Weights of a small GPT-style language model, trained from scratch on English Wikipedia: vocabulary 8192.
Each number is 50 + 12 x the weight over its row's rms, rounded and kept within 0 to 99. Layers, rows and columns count from 0. The size before them is the row's rms in percent of the matrix's.

# layer 5 MLP down (transposed), 1536x576, rms 0.0724, rows 843-875, columns 216-287
099:61 55 52 23 51 39 46 75 53 71 40 43 47 48 37 58 58 47 43 53 61 54 51 57 59 60 89 42 38 48 39 58 54 51 54 25 50 36 69 37 46 45 83 46 32 53 45 51 53 43 25 59 52 57 36 41 27 58 45 63 50 35 73 53 41 56 33 43 41 46 47 54
098:39 38 54 54 53 67 38 61 49 46 58 52 47 61 44 51 22 24 57 42 42 56 54 51 47 64 43 68 25 37 43 57 56 41 35 48 21 46 33 38 43 48 55 64 37 53 51 74 38 32 25 54 44 41 57 48 50 52 61 51 55 55 73 58 66 41 34 58 40 60 45 54
105:39 57 64 41 39 54 64 53 51 63 52 57 66 47 69 45 29 46 58 42 43 68 69 43 45 46 37 41 49 49 37 39 83 39 52 61 43 34 20 36 31 55 34 57 50 39 31 59 54 60 39 66 47 57 55 33 56 32 38 47 50 48 41 57 14 45 58 63 60 63 69 46
101:55 52 53 56 34 53 31 51 85 58 48 55 69 50 66 55 42 50 72 58 49 50 47 63 53 57 33 45 12 25 62 57 42 45 59 46 49 42 64 41 49 54 55 27 17 49 51 59 59 54 59 52 58 68 58 70 57 60 63 80 58 49 52 46 45 39 53 57 40 63 52 42
105:35 76 57 72 45 75 58 50 57 45 60 50 57 42 49 34 32 60 50 47 33 30 52 52 55 44 68 62 47 39 36 65 57 57 34 39 37 54 41 49 42 56 63 48 45 67 51 43 74 54 55 56 61 66 51 33 61 52 52 71 49 52 48 48 41 47 58 62 46 36 51 50
097:43 56 53 45 52 32 64 37 32 62 67 57 53 35 58 47 46 54 54 71 58 52 37 44 63 47 21 71 43 47 36 34 74 50 51 23 49 43 62 72 52 29 58 69 56 61 46 45 48 51 46 71 47 43 46 49 28 62 64 38 33 53 39 29 33 55 68 55 38 70 40 57
106:60 59 35 58 54 48 53 38 66 32 63 56 59 39 34 54 59 56 24 39 45 51 41 60 50 33 52 42 52 60 43 56 39 40 48 51 53 57 54 67 59 50 62 58 36 66 51 49 32 64 60 57 39 52 50 64 44 55 41 60 34 68 62 46 56 32 69 52 66 39 66 46
107:34 59 58 29 36 60 64 44 27 34 38 56 33 65 52 42 43 41 50 36 67 15 40 52 26 69 58 38 48 48 56 35 52 74 35 60 37 43 70 52 68 47 48 43 55 22 55 53 62 51 43 52 47 66 69 34 49 52 48 31 49 40 57 56 63 52 41 30 58 53 43 64
089:76 47 48 33 34 60 72 63 53 47 41 48 33 22 52 47 39 71 45 62 55 45 38 50 49 50 42 58 55 56 37 64 17 48 62 23 44 39 60 60 67 48 45 59 52 43 56 18 52 35 44 33 52 54 43 65 68 45 46 32 31 55 42 58 59 60 46 49 58 64 39 44
093:59 66 56 50 50 54 66 51 39 53 57 63 54 51 53 29 53 53 46 56 58 64 52 60 44 43 53 41 52 64 44 58 50 72 37 50 46 28 63 47 21 31 38 65 36 69 46 53 46 55 54 44 38 60 63 52 52 62 59 15 48 55 68 36 50 56 70 48 34 38 43 50
102:52 63 44 53 76 47 47 44 33 42 77 70 43 59 54 63 34 63 47 49 59 46 44 54 39 50 29 22 58 59 52 62 52 50 60 53 49 38 48 66 50 84 51 28 60 45 45 54 37 56 39 31 66 49 40 71 38 66 35 32 54 54 45 49 51 46 25 30 43 48 49 75
109:47 38 58 71 43 28 63 51 52 71 39 49 55 51 61 46 53 46 29 37 49 52 45 42 42 35 47 30 73 47 57 58 58 40 76 40 64 44 54 76 38 63 51 52 40 61 66 36 35 83 55 41 57 70 44 51 51 30 62 57 28 46 53 47 49 32 63 71 62 56 56 25
102:63 60 62 64 67 41 45 40 84 41 36 63 52 32 58 52 21 49 61 82 40 45 51 55 69 41 28 55 26 44 37 45 58 51 47 47 39 56 63 57 58 51 46 36 36 54 37 24 58 33 29 58 50 45 50 42 57 51 48 44 50 45 72 45 38 50 67 53 65 55 58 69
099:49 36 62 54 56 67 45 27 55 69 72 78 54 15 65 40 43 42 53 60 48 46 48 59 58 46 42 46 33 50 41 70 49 49 37 68 40 61 64 56 26 55 55 71 61 50 27 50 56 46 60 54 50 44 58 56 47 39 73 67 56 35 69 53 41 48 51 47 77 58 38 37
101:37 30 68 54 27 31 43 46 39 37 47 46 35 57 60 63 51 51 48 17 45 53 43 72 63 71 64 47 23 48 66 46 49 64 67 58 39 38 64 46 49 54 51 50 78 38 49 47 47 76 67 34 47 30 49 49 58 48 38 52 32 76 57 36 61 70 51 69 67 53 48 51
089:52 47 46 83 54 58 31 20 68 76 62 50 61 55 63 52 66 52 57 46 45 41 43 64 60 62 54 27 49 51 52 58 42 54 60 27 61 46 22 38 66 34 35 42 57 48 57 45 52 63 34 46 55 59 40 41 45 37 52 48 39 32 50 79 40 36 53 41 33 44 47 90
095:52 29 50 73 41 35 55 29 65 37 54 42 29 53 52 61 50 38 60 43 57 57 37 51 69 43 39 57 59 27 26 40 50 62 35 62 55 53 53 59 45 57 46 20 67 52 53 44 58 50 38 51 85 35 68 47 71 44 63 40 56 72 71 37 66 68 53 50 56 45 49 56
092:43 39 62 43 23 29 46 49 53 57 41 44 26 53 55 61 57 55 65 47 65 37 69 44 30 61 43 53 51 45 67 45 44 55 39 47 36 65 49 23 51 48 53 42 34 44 48 54 59 55 41 50 61 55 86 71 34 54 56 46 54 39 36 48 45 48 36 36 22 36 66 62
087:60 58 32 52 31 54 64 57 41 46 69 53 51 53 64 60 39 40 41 58 43 50 49 44 76 42 32 58 58 59 46 71 53 45 57 52 64 63 60 39 58 30 68 50 62 63 68 32 54 54 74 47 70 49 42 61 22 33 63 34 33 30 54 63 41 47 57 58 43 52 48 32
092:38 62 34 53 37 53 48 47 50 71 78 52 27 41 70 51 33 44 63 61 57 43 47 62 67 51 58 32 42 25 61 55 56 51 64 49 53 44 45 44 46 38 48 48 48 37 49 47 37 59 31 65 46 44 54 55 48 50 26 51 52 34 31 55 39 26 77 52 36 51 53 24
095:44 48 68 64 64 43 54 58 60 74 68 50 50 59 55 65 46 29 57 53 58 48 41 49 40 43 79 52 58 51 60 63 38 41 51 65 41 51 27 57 60 42 41 57 40 53 55 63 65 60 34 48 45 52 50 64 55 48 53 28 55 29 56 66 56 41 62 45 46 57 47 48
098:64 49 53 71 66 42 52 46 38 60 27 43 55 37 74 71 37 35 49 37 48 49 60 31 43 50 51 47 26 61 32 62 51 61 57 55 47 37 57 79 33 61 57 56 48 46 58 39 22 47 62 44 31 43 37 76 49 53 58 50 42 55 66 76 46 40 55 48 45 34 61 70
107:30 46 57 29 54 40 47 48 58 59 58 74 47 54 41 57 40 50 54 60 46 42 54 47 44 49 46 44 47 65 49 59 49 50 31 47 38 34 53 35 48 48 62 68 51 61 44 47 60 51 52 34 64 57 53 44 60 60 45 28 57 35 51 29 56 42 54 44 66 41 59 53
100:59 56 78 36 50 55 53 47 60 38 52 55 43 59 47 63 57 59 63 27 32 43 57 49 52 56 55 48 38 46 58 49 35 32 45 58 54 40 38 38 60 44 14 54 51 50 21 54 50 39 49 71 33 39 51 48 85 54 48 43 42 46 48 55 68 43 37 44 21 24 34 37
101:54 56 48 29 62 44 67 61 46 49 39 52 38 45 54 56 55 32 43 56 61 35 54 38 55 39 66 69 54 54 29 56 54 38 48 62 34 52 51 67 52 48 44 52 45 52 61 59 41 34 46 31 48 50 50 31 58 63 52 36 40 56 49 51 34 66 53 40 47 31 52 53
093:52 29 48 27 44 42 36 61 37 14 65 39 36 50 66 47 57 38 59 35 49 49 26 37 80 51 48 39 44 54 48 27 65 61 43 30 37 53 43 35 49 43 54 43 54 66 42 63 65 44 63 51 33 45 56 26 69 45 53 71 50 61 48 58 57 53 53 40 46 53 50 65
101:55 36 23 52 46 38 66 59 61 52 39 68 39 60 28 43 47 22 62 44 50 38 41 45 75 28 26 52 28 41 57 35 67 42 35 40 37 50 68 53 24 30 75 60 46 41 14 38 63 46 55 72 37 62 62 62 49 47 56 40 55 48 35 54 59 47 64 48 43 32 51 66
107:60 41 39 38 45 60 58 61 28 66 83 67 52 72 59 66 77 57 35 49 65 67 41 52 56 67 34 57 68 44 58 27 47 55 47 35 38 29 58 62 64 33 78 52 60 45 72 55 52 64 48 34 54 41 57 60 44 55 41 39 53 44 46 12 45 59 49 41 40 44 31 68
098:61 54 24 67 44 35 58 80 36 60 47 61 41 54 61 65 52 61 34 42 42 45 49 58 47 46 50 61 53 42 48 49 50 59 49 57 27 36 53 41 56 67 44 40 28 62 48 58 58 33 59 50 53 57 63 51 53 34 55 54 57 55 44 57 62 36 32 44 44 63 52 41
103:48 51 50 47 75 36 61 50 38 59 59 53 62 62 42 47 35 56 61 44 49 31 40 41 42 49 31 48 63 58 42 42 41 63 27 35 41 53 52 61 46 53 47 39 68 70 67 35 30 52 76 51 40 32 44 35 43 58 58 55 41 46 51 34 44 41 50 66 35 58 55 74
102:48 39 50 41 37 28 50 59 35 55 50 50 31 49 47 61 53 59 24 53 41 58 28 36 55 45 54 47 66 81 30 42 38 25 46 43 49 39 65 49 29 54 46 50 42 34 49 71 68 61 49 65 67 49 43 53 45 57 35 60 44 42 66 62 41 52 53 38 49 60 51 56
094:54 50 34 48 51 59 64 50 57 43 31 73 45 55 45 29 61 36 41 75 57 46 40 63 44 30 54 44 48 53 50 65 68 39 36 41 47 57 49 50 61 49 62 60 55 59 26 52 41 59 65 39 50 70 42 45 60 40 66 46 47 46 47 38 39 57 56 46 48 65 53 29
100:69 62 65 44 51 61 50 46 54 55 45 52 42 87 51 52 75 41 43 26 48 56 45 50 50 42 54 40 59 65 23 59 58 54 64 55 50 58 72 33 43 56 60 53 53 68 41 64 57 33 53 66 44 38 55 50 65 46 34 50 42 57 41 22 39 39 63 62 49 39 51 74
# layer 5 MLP gate, 1536x576, rms 0.0921, rows 844-875, columns 216-287
103:60 36 61 34 65 39 48 37 47 75 46 62 47 40 63 45 57 43 57 46 49 64 55 59 43 58 50 41 53 39 41 54 31 59 41 48 65 62 34 53 66 62 87 40 48 58 60 53 27 60 32 36 70 41 58 64 68 66 17 43 46 37 69 49 40 58 71 49 52 46 73 31
102:69 38 39 43 57 44 45 58 33 42 41 49 45 28 40 68 55 36 47 35 62 44 53 41 55 62 37 55 51 46 38 69 60 49 73 69 53 52 53 34 66 56 50 50 17 59 61 38 36 35 59 64 41 48 63 62 47 33 44 39 47 50 48 62 56 38 47 47 70 66 49 47
100:18 61 86 44 56 62 32 44 39 60 49 37 52 42 66 61 63 48 51 43 55 43 57 58 45 48 55 47 53 69 73 92 24 64 52 47 50 40 44 50 67 48 52 41 53 44 52 46 50 42 40 62 45 44 38 45 55 41 42 56 26 52 57 50 43 52 36 28 46 35 47 43
103:42 36 60 54 57 53 34 52 24 50 75 48 54 75 37 57 42 19 48 43 45 63 44 50 49 58 52 46 49 57 33 47 58 40 51 56 75 52 50 49 49 50 72 48 40 40 47 48 64 55 39 41 33 44 58 63 48 38 57 58 41 44 53 52 37 42 50 40 67 51 51 55
091:73 54 74 49 57 49 47 62 30 37 54 59 39 46 72 56 60 38 69 42 47 33 38 59 49 45 56 39 57 44 50 49 33 42 48 47 45 62 45 54 41 66 48 65 35 71 66 41 42 38 29 62 51 42 44 45 47 54 66 48 42 52 66 40 26 38 71 54 49 75 63 32
101:53 41 47 43 49 24 57 53 56 57 29 26 56 52 44 64 50 49 66 49 48 56 49 68 49 63 64 44 52 25 60 25 32 47 56 68 48 43 56 52 50 47 59 70 38 63 39 58 70 43 35 45 58 33 51 64 61 32 50 50 48 60 43 40 36 43 39 55 58 48 47 58
113:47 35 58 49 44 53 60 61 47 44 46 41 48 80 41 54 55 61 59 62 37 66 54 60 70 58 42 29 29 57 60 58 54 55 44 66 51 53 41 40 58 43 54 54 37 32 53 50 54 67 53 53 58 56 34 48 55 34 50 65 39 47 34 41 35 57 40 45 66 52 64 31
103:41 36 59 53 50 62 44 40 53 62 52 61 62 44 53 44 57 44 36 61 51 52 57 54 54 42 52 46 35 24 68 69 53 54 44 55 69 73 41 38 73 85 42 52 32 73 53 64 61 54 61 55 52 63 65 68 59 52 71 42 40 71 47 62 51 58 35 57 44 50 59 63
094:50 37 52 51 42 68 44 66 42 45 42 64 24 54 40 45 44 42 27 42 50 35 42 70 41 43 71 55 55 59 53 62 36 56 50 42 49 61 36 50 46 41 52 47 37 56 18 80 61 60 50 36 40 51 65 35 38 51 38 58 51 64 77 52 46 61 61 49 30 33 40 34
100:51 42 48 37 56 09 62 60 58 56 55 59 48 53 69 59 68 63 63 52 54 59 42 73 65 57 54 69 58 63 62 66 53 55 57 42 57 45 55 41 48 68 43 46 57 59 55 59 35 68 64 61 43 43 65 62 59 34 43 40 30 38 35 63 48 80 47 53 53 46 39 46
103:78 38 73 55 48 80 63 69 59 43 34 57 44 56 42 35 68 45 48 39 78 60 58 39 57 37 30 48 38 56 35 52 37 54 34 62 58 31 57 54 46 69 51 64 44 62 48 40 42 64 37 70 50 65 54 59 62 48 60 60 51 58 61 51 54 25 42 55 63 46 43 47
101:41 51 49 45 40 43 71 44 49 22 46 65 41 64 66 54 56 35 61 57 36 49 70 46 48 25 59 60 50 21 65 50 57 36 21 42 53 59 67 49 28 39 41 71 43 55 44 67 47 63 55 45 40 43 43 65 59 48 58 52 44 51 44 53 50 58 38 54 54 51 39 35
102:38 71 31 58 50 53 30 64 39 50 46 45 65 41 57 57 47 80 68 51 48 30 73 73 54 40 45 68 51 26 59 49 54 49 56 31 41 61 49 60 22 30 52 44 59 30 51 57 63 52 45 54 42 40 35 48 42 42 42 53 36 47 56 50 70 53 59 32 38 45 55 59
101:62 74 41 41 59 35 40 59 47 33 39 46 49 61 58 24 39 57 45 47 69 40 70 42 39 40 30 48 46 45 71 41 60 26 50 57 59 64 46 55 54 56 49 63 34 48 65 55 64 36 56 50 46 61 53 61 58 37 43 60 71 42 38 44 60 52 52 54 32 52 43 56
094:53 51 52 55 34 58 41 33 47 69 41 51 45 29 36 65 41 46 84 68 34 63 47 59 40 67 71 38 63 14 47 37 47 43 44 63 47 45 49 49 41 63 56 48 37 53 49 41 58 43 43 57 50 29 30 41 28 40 70 79 61 80 30 39 42 43 38 52 58 67 32 43
102:46 70 32 35 64 60 59 53 48 45 72 34 55 64 54 33 55 48 84 47 62 59 49 52 54 52 52 65 47 47 49 19 46 48 46 32 44 43 23 46 44 48 36 63 49 45 52 67 68 57 64 62 56 54 27 48 43 80 28 35 60 43 46 52 52 31 44 63 37 43 51 65
097:29 56 53 44 50 70 56 33 30 49 57 40 65 57 47 46 58 37 59 48 19 43 57 38 40 38 47 56 46 46 32 57 49 31 40 37 48 62 69 62 60 40 50 27 56 48 27 44 60 49 43 61 43 64 33 38 34 47 36 60 72 41 60 47 65 45 57 43 53 53 50 40
090:49 41 47 72 30 39 58 57 31 51 55 47 70 63 39 83 46 55 54 31 51 52 31 60 46 60 61 33 52 53 40 62 72 50 36 41 46 67 58 60 33 41 53 76 64 24 51 74 74 37 34 51 34 49 40 46 27 43 63 63 45 48 35 38 46 47 45 42 63 52 46 76
095:52 49 41 88 44 39 39 54 39 65 47 37 49 45 60 27 60 48 35 42 37 44 39 46 43 58 58 28 65 74 57 66 46 51 55 47 60 42 48 62 20 41 64 62 35 33 44 49 27 55 34 50 46 69 72 31 63 44 61 47 57 49 25 45 58 62 46 47 37 51 45 32
096:54 39 41 44 60 37 40 60 59 35 62 73 43 36 44 56 60 36 55 53 46 26 61 59 62 40 53 52 56 69 56 58 64 44 36 66 44 49 40 61 55 59 68 59 41 45 52 49 49 43 59 63 50 31 83 56 65 52 79 60 62 23 62 40 57 49 50 32 57 42 51 51
099:62 70 45 56 40 41 46 46 59 40 47 73 51 45 33 47 30 57 52 59 50 41 54 78 55 76 44 73 51 41 32 72 62 52 57 60 43 47 53 56 43 49 48 44 48 51 31 55 46 56 48 40 55 23 70 33 37 48 41 51 57 56 65 29 43 40 57 48 47 57 38 46
105:43 48 88 45 60 27 51 50 13 49 40 55 52 49 55 44 37 60 51 58 49 64 68 34 29 49 58 44 78 46 36 51 59 33 32 75 51 55 51 33 82 55 34 39 50 63 57 45 46 55 33 42 45 54 36 13 45 43 46 36 46 30 51 38 56 54 48 59 62 39 69 62
099:53 31 61 56 37 32 37 41 42 47 28 51 70 58 51 56 71 44 43 29 61 47 59 51 27 53 55 60 32 43 47 73 53 29 40 29 43 37 59 58 51 67 57 49 45 60 25 51 39 33 52 68 68 61 57 31 35 50 65 53 40 60 45 85 63 29 57 59 61 55 51 50
100:52 49 41 64 53 63 46 42 43 57 62 48 49 51 56 41 58 73 55 46 76 39 48 63 63 69 65 33 55 62 51 64 39 50 62 35 64 49 48 37 60 47 58 42 37 66 56 60 54 52 51 50 40 46 36 36 46 41 42 44 64 42 61 58 77 38 59 52 63 42 52 61
100:50 76 46 54 46 43 60 49 62 51 62 50 32 52 46 53 51 51 34 60 46 37 59 51 50 66 41 68 36 43 42 37 21 29 37 63 53 33 20 60 59 25 49 52 59 73 50 36 36 44 42 47 35 66 52 82 61 55 64 53 66 64 47 47 80 50 58 40 65 38 24 36
104:33 30 55 36 69 52 51 43 60 45 64 60 46 42 55 40 59 53 49 42 63 55 40 62 46 80 63 47 68 41 62 52 42 46 49 50 47 25 54 33 76 47 52 49 40 44 41 38 54 29 54 57 72 51 43 53 61 31 65 53 54 24 39 38 72 62 52 52 54 44 52 41
100:66 40 45 31 47 65 38 54 53 41 50 60 39 45 72 63 49 64 59 50 70 51 56 26 59 35 30 52 51 43 73 33 45 46 72 57 49 34 42 31 48 35 42 61 34 33 51 52 58 38 48 47 40 49 53 41 51 40 38 61 47 61 46 19 63 72 68 53 50 60 59 60
102:46 48 59 68 41 26 46 54 45 61 75 37 63 43 42 34 69 39 51 34 44 28 59 48 56 25 41 27 44 62 43 63 55 49 49 35 55 47 46 34 53 34 47 55 43 27 71 49 54 31 42 20 24 23 39 72 49 73 63 37 68 58 69 41 49 51 55 37 51 84 45 41
105:45 35 24 58 47 50 37 60 53 60 57 48 49 49 53 61 50 37 46 35 38 42 50 56 60 41 40 26 37 58 52 63 50 31 66 44 49 51 45 54 82 55 48 51 65 65 51 46 61 54 39 27 59 36 46 37 47 50 64 44 43 37 38 43 54 44 47 41 56 56 48 54
102:50 58 38 52 49 38 61 50 69 62 62 59 52 61 42 62 43 54 58 27 31 37 45 46 61 51 61 52 60 43 40 65 50 46 51 62 56 47 49 47 60 34 40 51 63 47 47 38 59 38 63 56 56 55 65 51 43 45 53 59 43 61 67 45 41 48 27 65 85 43 52 46
098:62 58 46 44 72 55 55 35 56 59 52 44 49 43 45 49 54 42 64 38 68 32 44 43 30 38 65 51 42 43 48 41 44 33 37 63 31 42 53 31 72 51 39 54 56 61 50 40 52 57 37 62 59 77 61 37 47 48 59 62 38 53 38 59 59 48 62 60 52 48 48 50
099:33 45 56 39 45 43 39 56 41 45 37 44 57 35 57 42 65 65 74 21 37 40 72 52 51 44 17 44 56 75 56 55 62 63 44 47 57 56 39 66 62 61 46 48 54 77 48 50 45 56 55 58 38 49 71 05 55 54 41 53 53 55 47 40 46 57 39 57 56 51 34 51
# layer 5 MLP up, 1536x576, rms 0.0988, rows 844-875, columns 216-287
101:50 61 43 36 26 69 61 52 49 42 59 65 47 36 86 58 45 48 31 36 35 30 28 41 39 69 53 53 39 45 48 64 44 46 58 70 52 51 35 43 61 45 38 41 39 56 60 45 57 26 53 68 41 54 66 69 46 46 76 49 48 44 40 64 70 38 17 45 53 53 25 47
102:50 50 54 68 45 43 38 45 59 61 57 65 79 67 37 63 53 65 63 37 54 23 48 38 59 50 45 71 58 68 40 48 49 69 26 52 52 40 31 37 30 56 52 56 70 68 60 45 42 73 51 48 61 54 22 47 63 69 42 60 44 54 40 52 38 68 34 54 39 39 62 41
099:26 44 69 46 41 73 31 44 43 52 42 64 64 53 39 61 35 70 57 54 55 57 55 62 46 41 61 37 33 43 53 55 53 26 36 53 62 35 50 50 42 74 44 53 49 71 30 42 64 35 42 72 52 27 58 54 43 48 50 53 31 58 63 48 54 61 42 54 34 56 56 50
107:34 45 57 59 28 37 63 54 21 60 49 30 47 30 55 49 51 67 31 53 55 62 60 57 33 52 44 54 26 70 37 62 44 29 55 54 55 75 48 43 59 63 47 57 68 65 55 46 48 32 66 34 52 62 40 44 48 52 66 53 54 42 46 56 61 47 30 61 48 33 49 57
098:56 51 37 53 57 59 49 44 52 58 64 46 54 38 70 42 34 35 37 54 54 54 48 40 54 31 43 51 50 62 39 67 65 59 52 43 50 49 47 60 54 40 42 39 59 63 68 50 49 45 67 46 64 41 45 71 52 53 31 28 59 56 39 52 42 74 44 49 55 31 52 62
102:36 66 44 46 28 71 55 77 26 63 82 66 50 45 58 46 56 48 71 69 53 39 98 48 44 28 48 45 38 50 32 60 46 47 65 76 54 39 51 47 62 46 65 60 65 10 32 55 34 55 63 50 54 57 67 53 57 78 63 38 46 30 63 84 47 36 41 59 67 57 48 49
115:46 59 58 37 54 48 66 49 53 20 47 60 42 64 50 55 60 48 51 59 63 19 58 58 37 68 57 43 41 44 42 46 40 39 51 58 45 54 67 70 44 57 35 64 46 42 48 39 29 45 52 42 45 64 56 46 65 44 42 45 53 56 58 56 49 52 53 49 36 50 32 39
099:43 42 41 22 48 42 54 57 25 52 44 48 61 42 50 57 34 58 45 48 47 28 52 62 58 50 54 53 62 62 43 36 35 36 61 35 49 51 53 49 44 39 49 59 49 55 33 48 65 49 54 42 64 32 46 35 56 63 49 46 51 43 54 47 58 43 57 46 32 42 62 48
094:65 26 30 23 25 45 38 49 49 39 54 49 32 58 54 66 53 27 66 47 44 59 17 56 62 70 52 50 39 50 65 52 41 21 48 74 52 47 49 25 52 48 51 64 50 32 62 30 52 60 59 48 52 53 41 73 73 46 61 48 30 50 41 64 59 46 45 42 74 55 48 56
100:50 48 75 65 56 75 40 54 46 39 59 32 68 65 59 56 42 49 63 65 37 45 62 58 33 53 38 48 63 48 37 50 49 49 59 65 59 53 41 43 72 38 59 54 41 56 41 53 38 29 54 44 39 62 46 49 34 77 53 75 38 66 54 50 48 42 40 42 53 32 54 72
104:44 54 45 58 44 48 69 55 44 42 60 43 56 34 62 50 52 57 53 45 40 68 66 45 52 63 68 54 47 66 73 56 49 63 62 51 46 48 62 49 47 66 41 59 52 14 58 34 47 54 27 54 53 60 68 52 59 57 63 39 35 48 39 50 61 66 64 64 50 31 53 26
102:57 51 60 52 52 66 59 50 44 53 65 18 47 67 57 57 61 46 60 53 41 70 29 38 41 69 61 54 47 53 55 61 53 71 64 39 58 51 54 57 34 69 47 65 33 34 53 62 60 71 49 53 59 37 53 35 57 24 64 63 36 54 61 51 44 82 28 60 23 36 62 66
101:32 53 70 67 37 67 57 40 43 45 30 44 59 41 58 39 62 55 45 25 40 27 43 56 38 45 54 39 49 67 60 50 44 50 45 54 39 48 63 46 51 52 34 57 55 47 46 47 68 55 40 47 30 63 54 42 64 57 46 42 48 36 39 57 37 51 55 51 42 43 32 54
102:41 29 35 69 59 41 78 34 42 54 55 65 53 32 49 53 58 39 66 59 54 68 38 62 53 57 65 61 63 68 24 70 56 55 46 47 53 54 65 40 56 48 46 72 64 52 28 51 66 74 30 38 48 61 56 40 39 61 52 33 33 48 62 48 54 37 45 46 58 47 54 54
095:58 41 44 41 43 43 43 61 55 33 34 53 36 66 57 68 78 54 72 55 53 50 41 71 36 57 43 53 56 39 64 50 61 42 38 44 26 37 86 78 18 48 50 41 45 59 24 52 49 48 49 48 60 45 52 47 50 52 61 40 48 61 42 72 46 12 54 52 71 54 43 66
102:39 32 61 30 41 41 51 41 61 34 27 42 40 57 44 25 55 45 50 44 60 65 65 60 37 45 67 46 39 60 39 40 63 37 48 68 40 54 74 26 33 79 42 41 34 46 51 42 38 40 32 46 54 58 64 50 41 49 50 48 55 41 73 64 61 50 35 62 51 40 53 40
099:49 42 57 36 54 37 54 55 57 58 63 63 38 39 73 34 52 43 43 53 48 43 29 52 30 27 70 42 48 58 65 50 42 64 59 45 49 67 27 56 76 38 58 65 39 54 61 34 35 44 59 52 38 42 46 44 48 60 57 47 38 38 49 40 44 46 73 52 56 39 45 58
092:59 43 69 62 74 62 50 63 32 71 50 48 29 51 27 62 41 60 49 59 57 54 34 57 43 80 59 41 37 43 37 53 51 46 58 74 47 47 47 55 53 53 50 29 42 37 52 41 35 39 66 60 33 50 55 59 44 56 34 47 69 46 53 27 44 57 49 45 55 48 46 56
094:39 52 46 64 51 40 56 74 47 60 60 50 56 25 76 51 32 39 58 48 42 77 54 37 34 40 58 47 78 58 52 51 38 57 52 67 52 55 34 23 45 67 54 57 44 54 49 75 43 26 56 44 51 39 48 50 52 40 35 61 42 33 33 49 44 43 41 60 42 48 45 53
097:41 68 68 53 45 60 39 36 67 57 52 34 48 47 51 67 54 82 55 35 61 58 54 54 32 44 23 64 74 53 69 52 79 54 58 41 48 26 40 63 39 56 58 44 47 74 60 63 57 79 44 56 46 51 67 50 54 53 54 41 54 55 42 54 41 46 62 57 61 49 40 57
098:49 32 58 56 41 62 40 31 38 28 53 43 70 50 55 48 51 24 71 45 42 34 43 22 57 31 49 50 52 70 41 43 42 38 43 84 57 33 51 37 75 54 63 27 58 56 68 61 71 36 65 57 69 58 58 61 49 39 46 48 62 54 50 45 50 65 49 57 33 41 55 53
108:54 57 65 35 44 32 45 33 20 63 40 66 48 63 55 47 40 58 47 42 46 52 40 56 38 39 76 55 53 49 38 53 45 51 45 33 65 52 64 38 44 32 46 53 53 39 54 56 63 56 61 54 62 69 47 46 44 51 46 52 30 41 37 37 49 37 37 37 37 67 56 29
099:40 48 46 68 25 47 61 52 74 39 55 48 28 44 50 48 52 56 68 19 38 52 38 62 54 27 83 52 63 46 32 60 67 40 47 46 58 36 50 60 38 63 62 40 60 50 53 54 36 52 49 64 52 46 33 56 34 49 57 77 74 33 61 60 51 84 62 61 68 42 72 63
101:42 54 63 46 70 46 69 55 51 53 65 36 64 56 62 55 57 31 53 57 46 44 39 48 50 49 55 59 37 43 57 50 69 54 49 41 32 55 27 64 42 39 58 44 55 74 48 45 50 32 53 23 55 60 65 58 50 62 58 31 62 58 57 40 22 47 63 43 51 55 59 50
098:58 38 50 41 45 56 54 51 59 54 42 44 43 58 41 27 35 49 64 48 57 45 58 41 54 47 56 42 53 49 63 26 56 48 18 50 58 66 55 35 55 48 42 36 31 34 48 70 48 39 57 50 63 61 44 63 52 44 75 51 78 57 57 45 70 54 33 44 52 38 25 44
108:59 33 52 67 28 25 28 52 43 71 39 48 51 33 29 41 28 44 40 47 62 56 59 45 59 57 45 57 57 44 45 56 64 53 60 65 35 28 62 59 63 46 77 48 70 38 30 53 46 36 45 79 47 54 48 47 53 64 45 67 40 50 48 60 52 35 51 36 59 39 44 41
102:44 55 42 56 56 53 32 42 44 45 45 52 57 57 79 35 62 68 42 41 50 31 74 68 58 55 70 30 59 57 43 33 63 56 60 43 67 48 64 67 53 76 54 40 30 78 54 44 39 42 45 54 51 51 49 64 39 24 58 63 48 56 48 47 26 40 28 71 54 46 32 47
095:55 41 49 59 48 59 68 22 58 55 51 44 53 60 60 62 43 50 37 59 45 43 58 32 43 61 51 38 38 76 70 66 51 40 64 57 44 61 42 35 52 70 46 24 33 45 73 44 50 76 38 44 48 48 44 29 52 38 49 63 49 66 39 58 37 49 30 50 60 63 29 49
106:37 43 33 60 58 39 45 51 37 61 57 51 47 72 72 48 27 54 50 54 42 56 45 60 44 57 67 53 58 53 38 44 37 62 66 47 51 65 40 64 47 59 52 51 37 42 49 52 59 58 42 67 46 34 41 48 29 58 60 45 40 49 42 56 50 53 43 54 49 46 54 39
097:68 26 56 28 54 26 43 62 32 35 47 66 48 50 55 45 62 37 45 44 69 48 57 64 35 52 54 39 50 50 38 60 50 64 48 37 41 66 52 40 55 46 63 49 71 52 51 41 60 51 38 58 57 45 55 50 43 51 61 68 67 47 66 40 41 40 58 54 36 38 67 48
098:58 49 31 76 60 55 44 45 36 56 56 29 78 45 47 39 47 54 57 60 49 47 42 54 35 53 49 48 53 49 42 39 79 21 61 57 64 55 48 44 40 17 49 53 35 69 57 50 44 63 37 32 47 57 54 30 52 43 53 64 38 55 37 49 50 41 40 50 48 67 42 61
103:35 55 50 51 56 58 42 49 33 66 37 42 35 46 22 45 47 47 59 55 63 25 53 41 62 35 65 40 51 58 16 88 57 61 45 54 50 47 42 62 53 50 46 52 29 52 32 54 58 42 16 54 56 58 49 61 65 49 56 33 50 53 46 51 41 31 55 71 47 49 50 71